python train.py --rope_base=10000.0 --tie_embeddings=true --parallel_block=false --init_std_down=0.0 --batch_tokens=[16384, 32768, 65536, 131072]
Each number is 128 + 24 x the weight over its row's rms, rounded and kept within 0 to 255. Layers, rows and columns count from 0. Numbers have three digits each. The size before them is the row's rms in percent of the matrix's.

# layer 7 attention output (transposed), 128x160, rms 0.0862, rows 29-63,93-127, columns 120-159
094:158138122107107124121174147134107109115120113132150133132112123144145140107106133122090111148123202158129146103135126093
113:131126113113099142102149127126147133095122116135112167102128161130113173165138127100237128140162101103137127136161115134
106:144182102158114130115136145111078111136148121144121144092187124124140148168126129119158113128158092140138094179106111081
101:134133158169127127135158096139151135127089119138127138118115107089118121144152100147080108159136139165134161150139129194
114:149120071128136116140102119111110126137149126046145111133154133124121111116081151116041156144090142136141134098157127152
097:146121141114141131161102143111121095172116138119130128114136110110102122076146168108106130155128148141103124130130147100
095:144076136122114115129172142143143148153141129105106143158102104111116092141121117136121130137138097122108102142173166121
102:128127158123150133136145123160129118102113124155165131166107092088157136144116166123139121172130072154152119109140104114
099:145125119130157156106165107143139120101146136127125156096105119177151095080166120107113154163159100137109137139142139172
103:140104127120100182113118141120077143127125128109114110106107121116125139158109148121150079125128110158171140119110128144
105:134177117107108132143118096114121086123142096127152118135140123113123127139162125148092138059141150121116139114157156102
096:109160115086137082177142182127112107111133148122133116071129131118138152138139104125096136133166144136117139152122122143
099:124137075131124135090062126149124115118099137119145116095132154157158130119104086147069159154126141138095089100111132134
102:109177129126118127054140120142144142121123158128082152124131094146121107125143129156084117166115097153077146178117126136
106:087152119164112128090135141115105118115109140127116107116102146090139143055141163129068125120125139149132106156109077142
095:147155145120136120099096133117131048154139108085116160092114174166132153104114129127149157095151132134140156138120105149
099:105142138118115118080117113139155143102086109148119068120131099123142149125145183113149139149108150163180147140133167118
098:143129127102157125131147125115090159103099161124131116142129135124139108102114066080095140124150123116094067182152122132
093:147132137176130084157128128092138184085102116119123127128137112142141146171141149120188139151141159107107117112098101117
112:124130113108115147114123134119146086143111135171089106107166121140110156128114134110224157107131060121105128103143119131
097:184165152130109127094137127151101095107127093144128137135127126104124107103177128082134105102108123156120128115146114122
096:152154142104118142127138137114092134139120094099098148131144105137157178170110122128163094152159139142140114147151139113
105:160165115125097107156113122168128101105089121149121171165151117153155120079134130134181115175117126109138115114152130132
115:137077175114113145149133145142155104140147121094123143129129098102069093174121139116162139119179129125133095100118155107
107:145136151100121141130167093135140107114134142091133147157107147170146143116130150152131116163141131088112132126106126147
106:157154098161110174085135153129152101149099097144120084187132183130150114168163115150139143139083103126159171103125062132
100:068111164110137159152135185123119165137111153131112122146151138092111122131125165126170145122125116104137164123135143124
104:139098082112130119115105165167147107148151096155105130152133125161110136154164147093148143136124109146136134152163123105
099:101095125114125142088149109120098126080156068112135146145166175109083129110155102171074108094133125135175097129149171111
096:135110095137176128110086112141110089104158130101154129080184132127192139139072183101071111135106119106145144150147102124
089:191157162155118130136114121152119105090117147151131104146112169123093131125120091113119116144165098124125125145091175136
111:112111090184102114109130104110161122133157100121096099126131115075111124098113126121149117120138161108149124143125092131
094:143171119140173131120147131149158119145113119120144132094118148156107092128153148124126066096092165111149126117108112124
103:086153136058173136131105155122113092119123130116135130133099119114081134116134122100209094115102127161127124134180129136
093:122131081166109121161144139134106098140140103129195136139105106132150126095119110121133134140121132170114132103111142135
099:136146119125080189152088150102145137114105113125152122119121119145094137123143144111109155105103065165162086173140133143
087:147183149147179135137122134134106101192150140119166137144161109115117118131153144155160119138114132147155142104140129136
093:132156107143118140116159156156191118085091094097131136136104117143127121134153113146114124110108174076099130113105166148
106:136122113129159164122160124127097109125109116150126128184105129154132134090095131126157131091107133113155106104144126109
096:140156159091108146110169172145117147127132109187137092145126139086139121132126130155147150071129108105129135140121101134
090:097127087148164155176144098143138161117122123079136116119151133136166165142125097146095093117148090113140069129101104122
101:121143156156146113117138147109138113105131106111146072139147144106165125078159143109119096127134152113148174145095117154
101:165156103160112083097138159098147110149130143119145125134142146141126108147084109143126066108094142081145103154118126146
097:128119080120113141090096145110103153146106140075120158158132108128166104189091123125159137110087141145146141124120110148
102:133155156091184117131122098119132127152164146112170128151143158131131156094132139129087179132101117164123110167152147170
097:102138112194147115149118132144136145131146117141130138111136152128114135119117127140124105148122140117121140114094088125
091:155157122156084135099107140131087128126103094110120117114112107140118115125137131123134136097120176136141093102137126099
098:141127127109116102132178143093090139134137144147124118136136119121121119130153135098197152102125109127138157153092100122
089:177133108171138105132142151135108103160100095130169106118125137114142117156124105102138104119134183139130160137138151159
106:184108169094124119114148090120123162138110123188119144171127106147095118142136108170128134096115110095087132142120120081
101:161092084119097168158148117101129162122134157133139090167179109084137124144137106128071099133143108110125113184113168146
096:112121136138080133125127100118117089188148112116119128120155124116128103166108095152165123152150135112136126162154120130
098:105080128099090160163132106186134128141136181091129139147143125154116085132094184146146151146126111150135149161123160096
104:114109131098134134111087089123145134143155126143137100141124149106103071119119105102089110108142165140115122097113120126
093:150143138130130119123072109111094174089137154130127162155137134150109103099120139134152126121073189130122113123153098120
097:096128136152156131140135145133150120129133136140112107153131105149119144160138114131102103159153138148091081074139162090
097:162089152088157098144157172117161117110129133143111101148112164074113116122151126121107151106127106128131103125122101126
115:141116154136116168122145124094136115104150158067176109122140119133156147125104121119110160134151144159115160157115143150
100:120148113128134174101150101075109122171143153147121123122148115132105136127140129113103085102105106150086143121122093193
107:133120149103165103134161168130146140074124121094105131095149121121104137104156131134147141123121145109143121131189142107
104:119148154096134140108127153069100155105151162117125148083103127127133129117103100153093095102092160142151087124130153099
099:119123135148134146127117112168145118109092144144096120134120166138104165084142094138109122131121151134137135173133124086
097:133163122139133103153120112139097106072106124120168133074097149093110128090121106157157122157141147129111109129147136146
097:156107151166120092108111141118129123156126191147115086134092135157139146132159105105169166154134110092133116164113095161
096:095188152129112128150178111126096133154136180136090172133076110122092135169156101106161157096122147166154142145134148106
104:061123188135127129133101105114119138128151092120147103118169126153138130091113133122097137143088109127079093117097122096
096:090128144091157120125156157149129116123083136159189118159123154177109184163128125147145121090101100130120117139136151115
096:187121142150113120158123151103129120112156155140100154192111107136087098096119129122132143138079106115129122117129103134
090:129127152113136149117104137130132100158159111183098110135157143119140097170133159117182161080097077102117141171104120126
095:141131105129163141099090142158128089113107196119116123107148185100091137124130104164127124107169155129118124118142102129
# layer 7 attention value, 64x160, rms 0.0795, rows 30-63, columns 120-159
100:126141133101122048101113060107138143116132138116097104100127105102142120144125088094155118121136111068119127151136109135
104:130088162093180147066135140145126134112142107156158138138087082142142125128145099104145115061105117144114155099120105136
107:146151134130168100139171101119115109112148157120128118120139105159103166100136080133125120150131146153145090108131163095
107:128096063095128189129108130144138124132110106102156109169103095114103109120156104158113107089062118108153084134133175106
093:147108133108119169132132154097144118135130137092182143174136125143109108136141131103124122103112116172176089108083132143
100:099163131132089141119124129180111102133142162143119114126170123140099137153162132145139128098152126161181125143109120183
101:193162129132140090140103160167149121117183132118096139151157125105126120166152135165108127084132088152126139132097152139
099:096144138102161123142151126158117122102142134127085131109174138161132143125155130128143072129151140122116142154160136144
104:134126130153126128114167106124132155114165103143161154141138072134113122161094137168139163152141107116142119099124120136
101:124133170160081134059115099128137123152164119135131139124135124106117163133141092072134126110123117115155110097107126119
100:161122144094143165113112116107168127134152125116132124193146115136175131118144138123135160141103130119091082122131120176
096:105173110122120154113113140139158146135122117079116152153154118177154137124130116164116104095100151072120174092115118131
099:106133151141073086140117138131133118104114141121143176097172133161124098133144093120111111113146155094163136111147186077
103:120115097138149138139158146138135138121134132152144141077182123126137114105152130150112121110094142146123094108148148166
091:141102132115138135159090123121150119132100100125129135147134092141126113159087139159102150154091125117159102151075129106
094:094141128136083170210104148062129157103166160132135130153113141105127161133147177122125145100106142135129179158096153077
097:146136130105096138168114122163133114123096139099131135116094161121113134124102093089137093135119115128153117120180129124
096:096126143167141149115122119091114157100114153114074115179122136105122107138120134136151097123104122148136123141113096111
098:170122119137113126119118129121125148096153134125114099149137111107146101094090144165174103140113120106107138150123099132
094:107146104153118110119126143134169095126131149186121122107108110133136139133135164107114131158111129133125087086106170126
096:122119105130092112141121169112125110123121131123120171139111085143127152113135092162135147075125126168103163151136151112
113:157132107110129146135129086156174123144086145118137132137131097159121134147144163139139121081129126173117138149123093139
108:139139118085104133106120097081150141121079124142142145100140137141135089154142155104143144149185146155175117113188108147
107:143161095120114160098133150134158102093106136113122154159082120138148107140144092168114171140136125141175126165090125099
102:123112143152166088185090118163130146130133110141103127169089105137187112153104110132095113110156124148108113166151077111
097:178140129093127145143118136089117136122139138148141110110091113145096154092109135100129150170140115142144151162143102131
103:112116138169140109154119137156106155097079132128113091116106178101085135124121157143135145094130133164072087110108131107
095:121176120140100116143148088110134156136117077098152141114138141123118114128112127164126156136114126124144158120119157100
097:149161128174116114144128139134170118129112098125119153169127148145100113130120146145126119162110140098159143140113110147
096:076171099098109164126111116108114136129130139152111133113149146113134146127112117102127133124174123197149133115115114113
101:142096130137136101097107140081136109141142108127104139116140089100131140139153147132141090105129153095112135116095151146
098:146085170136101101125116165126148094129128159149141124157160118108128101138121116094113138157126112171116163159139094171
103:092162172143147150107114095105167094110113150147150078147120162108099107147100157132144173086143111115146145095137127120
095:149127099128117174084123137136107111135148138116128104133122091183124114150119143195118132113150099124117136103116063089
# layer 7 MLP gate, 448x160, rms 0.135, rows 0-17, columns 120-159
107:143188128116161131139109092133101152153113109128109148159116075120144157149150185113107097127127137142130117115128154143
098:114110102151124155126154148134162092113119136144090139135184106141182124106152128112117118086105143103157130107114135095
098:104112132103152140135138072138093100099102100156143120123148116204126145143091109111182096127124143156165158131133146150
098:186101134129173162133136139135115125108125145111100125153114139050117156118112113141151138102119141135149107099145159114
102:129116110113118107091134144114126126126117112135135147120130135122157133089134206137140129177129082094143169142122156144
104:092115086103125105103122152138111130111096137108151121113159130125118107128126088138098105128127141143074160136146106127
097:100175129143080141108137094138088199122123133128105143127076121134144074135137142126120130123126087148114085125141138098
100:095092144115159124127075144131126104107059146098142146150149118156139095144147117131112160085123140120111104128091164130
100:126105138126137116146101098108093126130147113067108154106111144111169172140130115082074080106130123130114130079109072129
101:095118149129184115157114119110116107131120141149168150134096136129160159125140147137160130105153114143107123130176127119
108:115114106129144123109124135132126115119085136128093105134080159147057138127100144094124120158147116122108141127153126110
099:087128156134108155112094078145172145080125089089124156131143114133126123085107142137130120076127101096182113131132142128
102:107106120095098145094158138133092100096097141141151116118137147132134112131088124116129147129116120127171123168137132179
092:125153099100108110153166112143094171075128174099123141132154124153137098116131109195124132113134147084142089150154103113
100:173136116104187068132136151102083113127157112092135110148104142114099184108099126161123194120152136086132132138141116158
100:141173093119115089133111057142080164099104145152143125123105115162128109155130078086113104136098115135131163119121147115
101:146133116176135094150096102119097090088136164108168111125144133113151158119128104083121077148095116104109155128137125157
103:156180169133107118149181122132142173059135166098078110120124115151130113137113163149145151120101128097103117128132130118
# layer 7 MLP up, 448x160, rms 0.137, rows 0-16, columns 120-159
103:108135102154115107153131165161107155148120121120118123153164118144146135124141134145135152168116120107127108158137149145
098:107109153093110120138098105168127116095142141138184097168171107186108168095131129163116152139130122116092143072114141123
099:108123162141081114123163104158133126161121107104097123115094114162106141143151132132108149099091060131153118096118092112
101:157184136102116152076113153121104121135114142131101108149140145093145126121111104135129131082094110130127135111134126179
102:109159136149140125077139118087097092127096106101115099145124138157094147153131152182109145148112156109093147130135147116
103:154130082094142112155118160165130175111175122147143118131174136171085110156167130103129110123127137111158140154124148073
095:083115133111138148058131143142091152139125133138162101125126125148176138134117132147180135123149127142125120141170125135
099:159139148153143131112143138132123140119122119113103205108182118110156118109135160158096146135109116121156120143102118065
102:078135112114108123140152157156115121137070145142140109128137124143180121125166121135186112108125149136157110155125173140
097:163074157090105107154089087128101127149133100113111095141136151175128155157158140113162165141148131134112119154070133139
108:162141120167118134111134148141152165137099174138103084102113128139107136090152114157145133083149144119077149110096155130
099:119130126119114093123077160144127106164128140156125102094153147101171129075125145134097145151140113096132139133138138140
097:122150175116133110098121137143116103158125155138094093156121174171133181094128111107148170162104129174145100108159161110
097:123135108070149082185122113141117180084158121124106143100160148117105127083143155184104153099124121093146138148156094108
095:110154104138124104135136071153145100142109107121139111138153142121127118127149143126098144053150126149111089116139120067
102:164167103133086100114170117148121128109113140112111080124098175140186143160143115103099135156127085138150108098133132134
106:093138147128108142111106126111121077112117125118123123120146095119124158141124084122061146094131131113089131134133126145
# layer 7 MLP down (transposed), 448x160, rms 0.0883, rows 0-16, columns 120-159
109:114132115125167149153132114106148086137134146154137127141113097122130145140137109120093181163125109089123170146166117113
103:114088131116098089102129104155180114150166110122169138140117143119078141137142135144075164125072123151107144151142123118
101:149144100073126165143127159122072186123121106099116087137147144097120121115120173124120088126101123134095113105123113112
103:143138114160103142091118129134130172179143130118144145106116118097101146113135142163159118130181126101136165121161122139
106:140155124131125067101137127134110133121151112166097127134124117141144141070143105121164190103138054118124128143113156135
102:098175135103112106113117145115150166107143184144125111123141121132144147161136100146197132139144101127156135178147126149
095:113154091125146072120113073122156148139160120128125127139093133126174138142127115102111120140132143157077124102140099122
101:154121111085140116123154085128140137165126124109170088090083136120134142109163123128082131130127118128119145098125069130
094:117126125171099164127147138128161147117087157160183136089143117109128157137116124142191125139117089089150157113102133121
099:124104119098116109128107121119099125132142140137146142109116123136127138138137133143125092100121097128131132110148091120
101:135154114119130110097118168151151168160101164109099121165127143125118153110095144142094121116113107107135123089105160144
097:125120137146194109140102158110116122129152104160129105105159070141147174211134149139193148125137129113137138092107119136
099:094099153136173107156137135136155081099100126108167153148137101136130128136132120136121103135159131108090172106092103150
086:132115112138171120120115112147151152134136131118131125113121135146124128000123151138027106118102093146147125136170122164
100:134123108140129109141111172081115072122111077127121133110103104137089137175142119107200085161111139129127108095083104124
102:140114162141148136113124097135106141125118097150131176161093122160098172119125127152110165108113130108119117111128144144
094:073137141094131132132104121128107134137084117109139142131148099118118097090135163113064120071123127110121157082115160107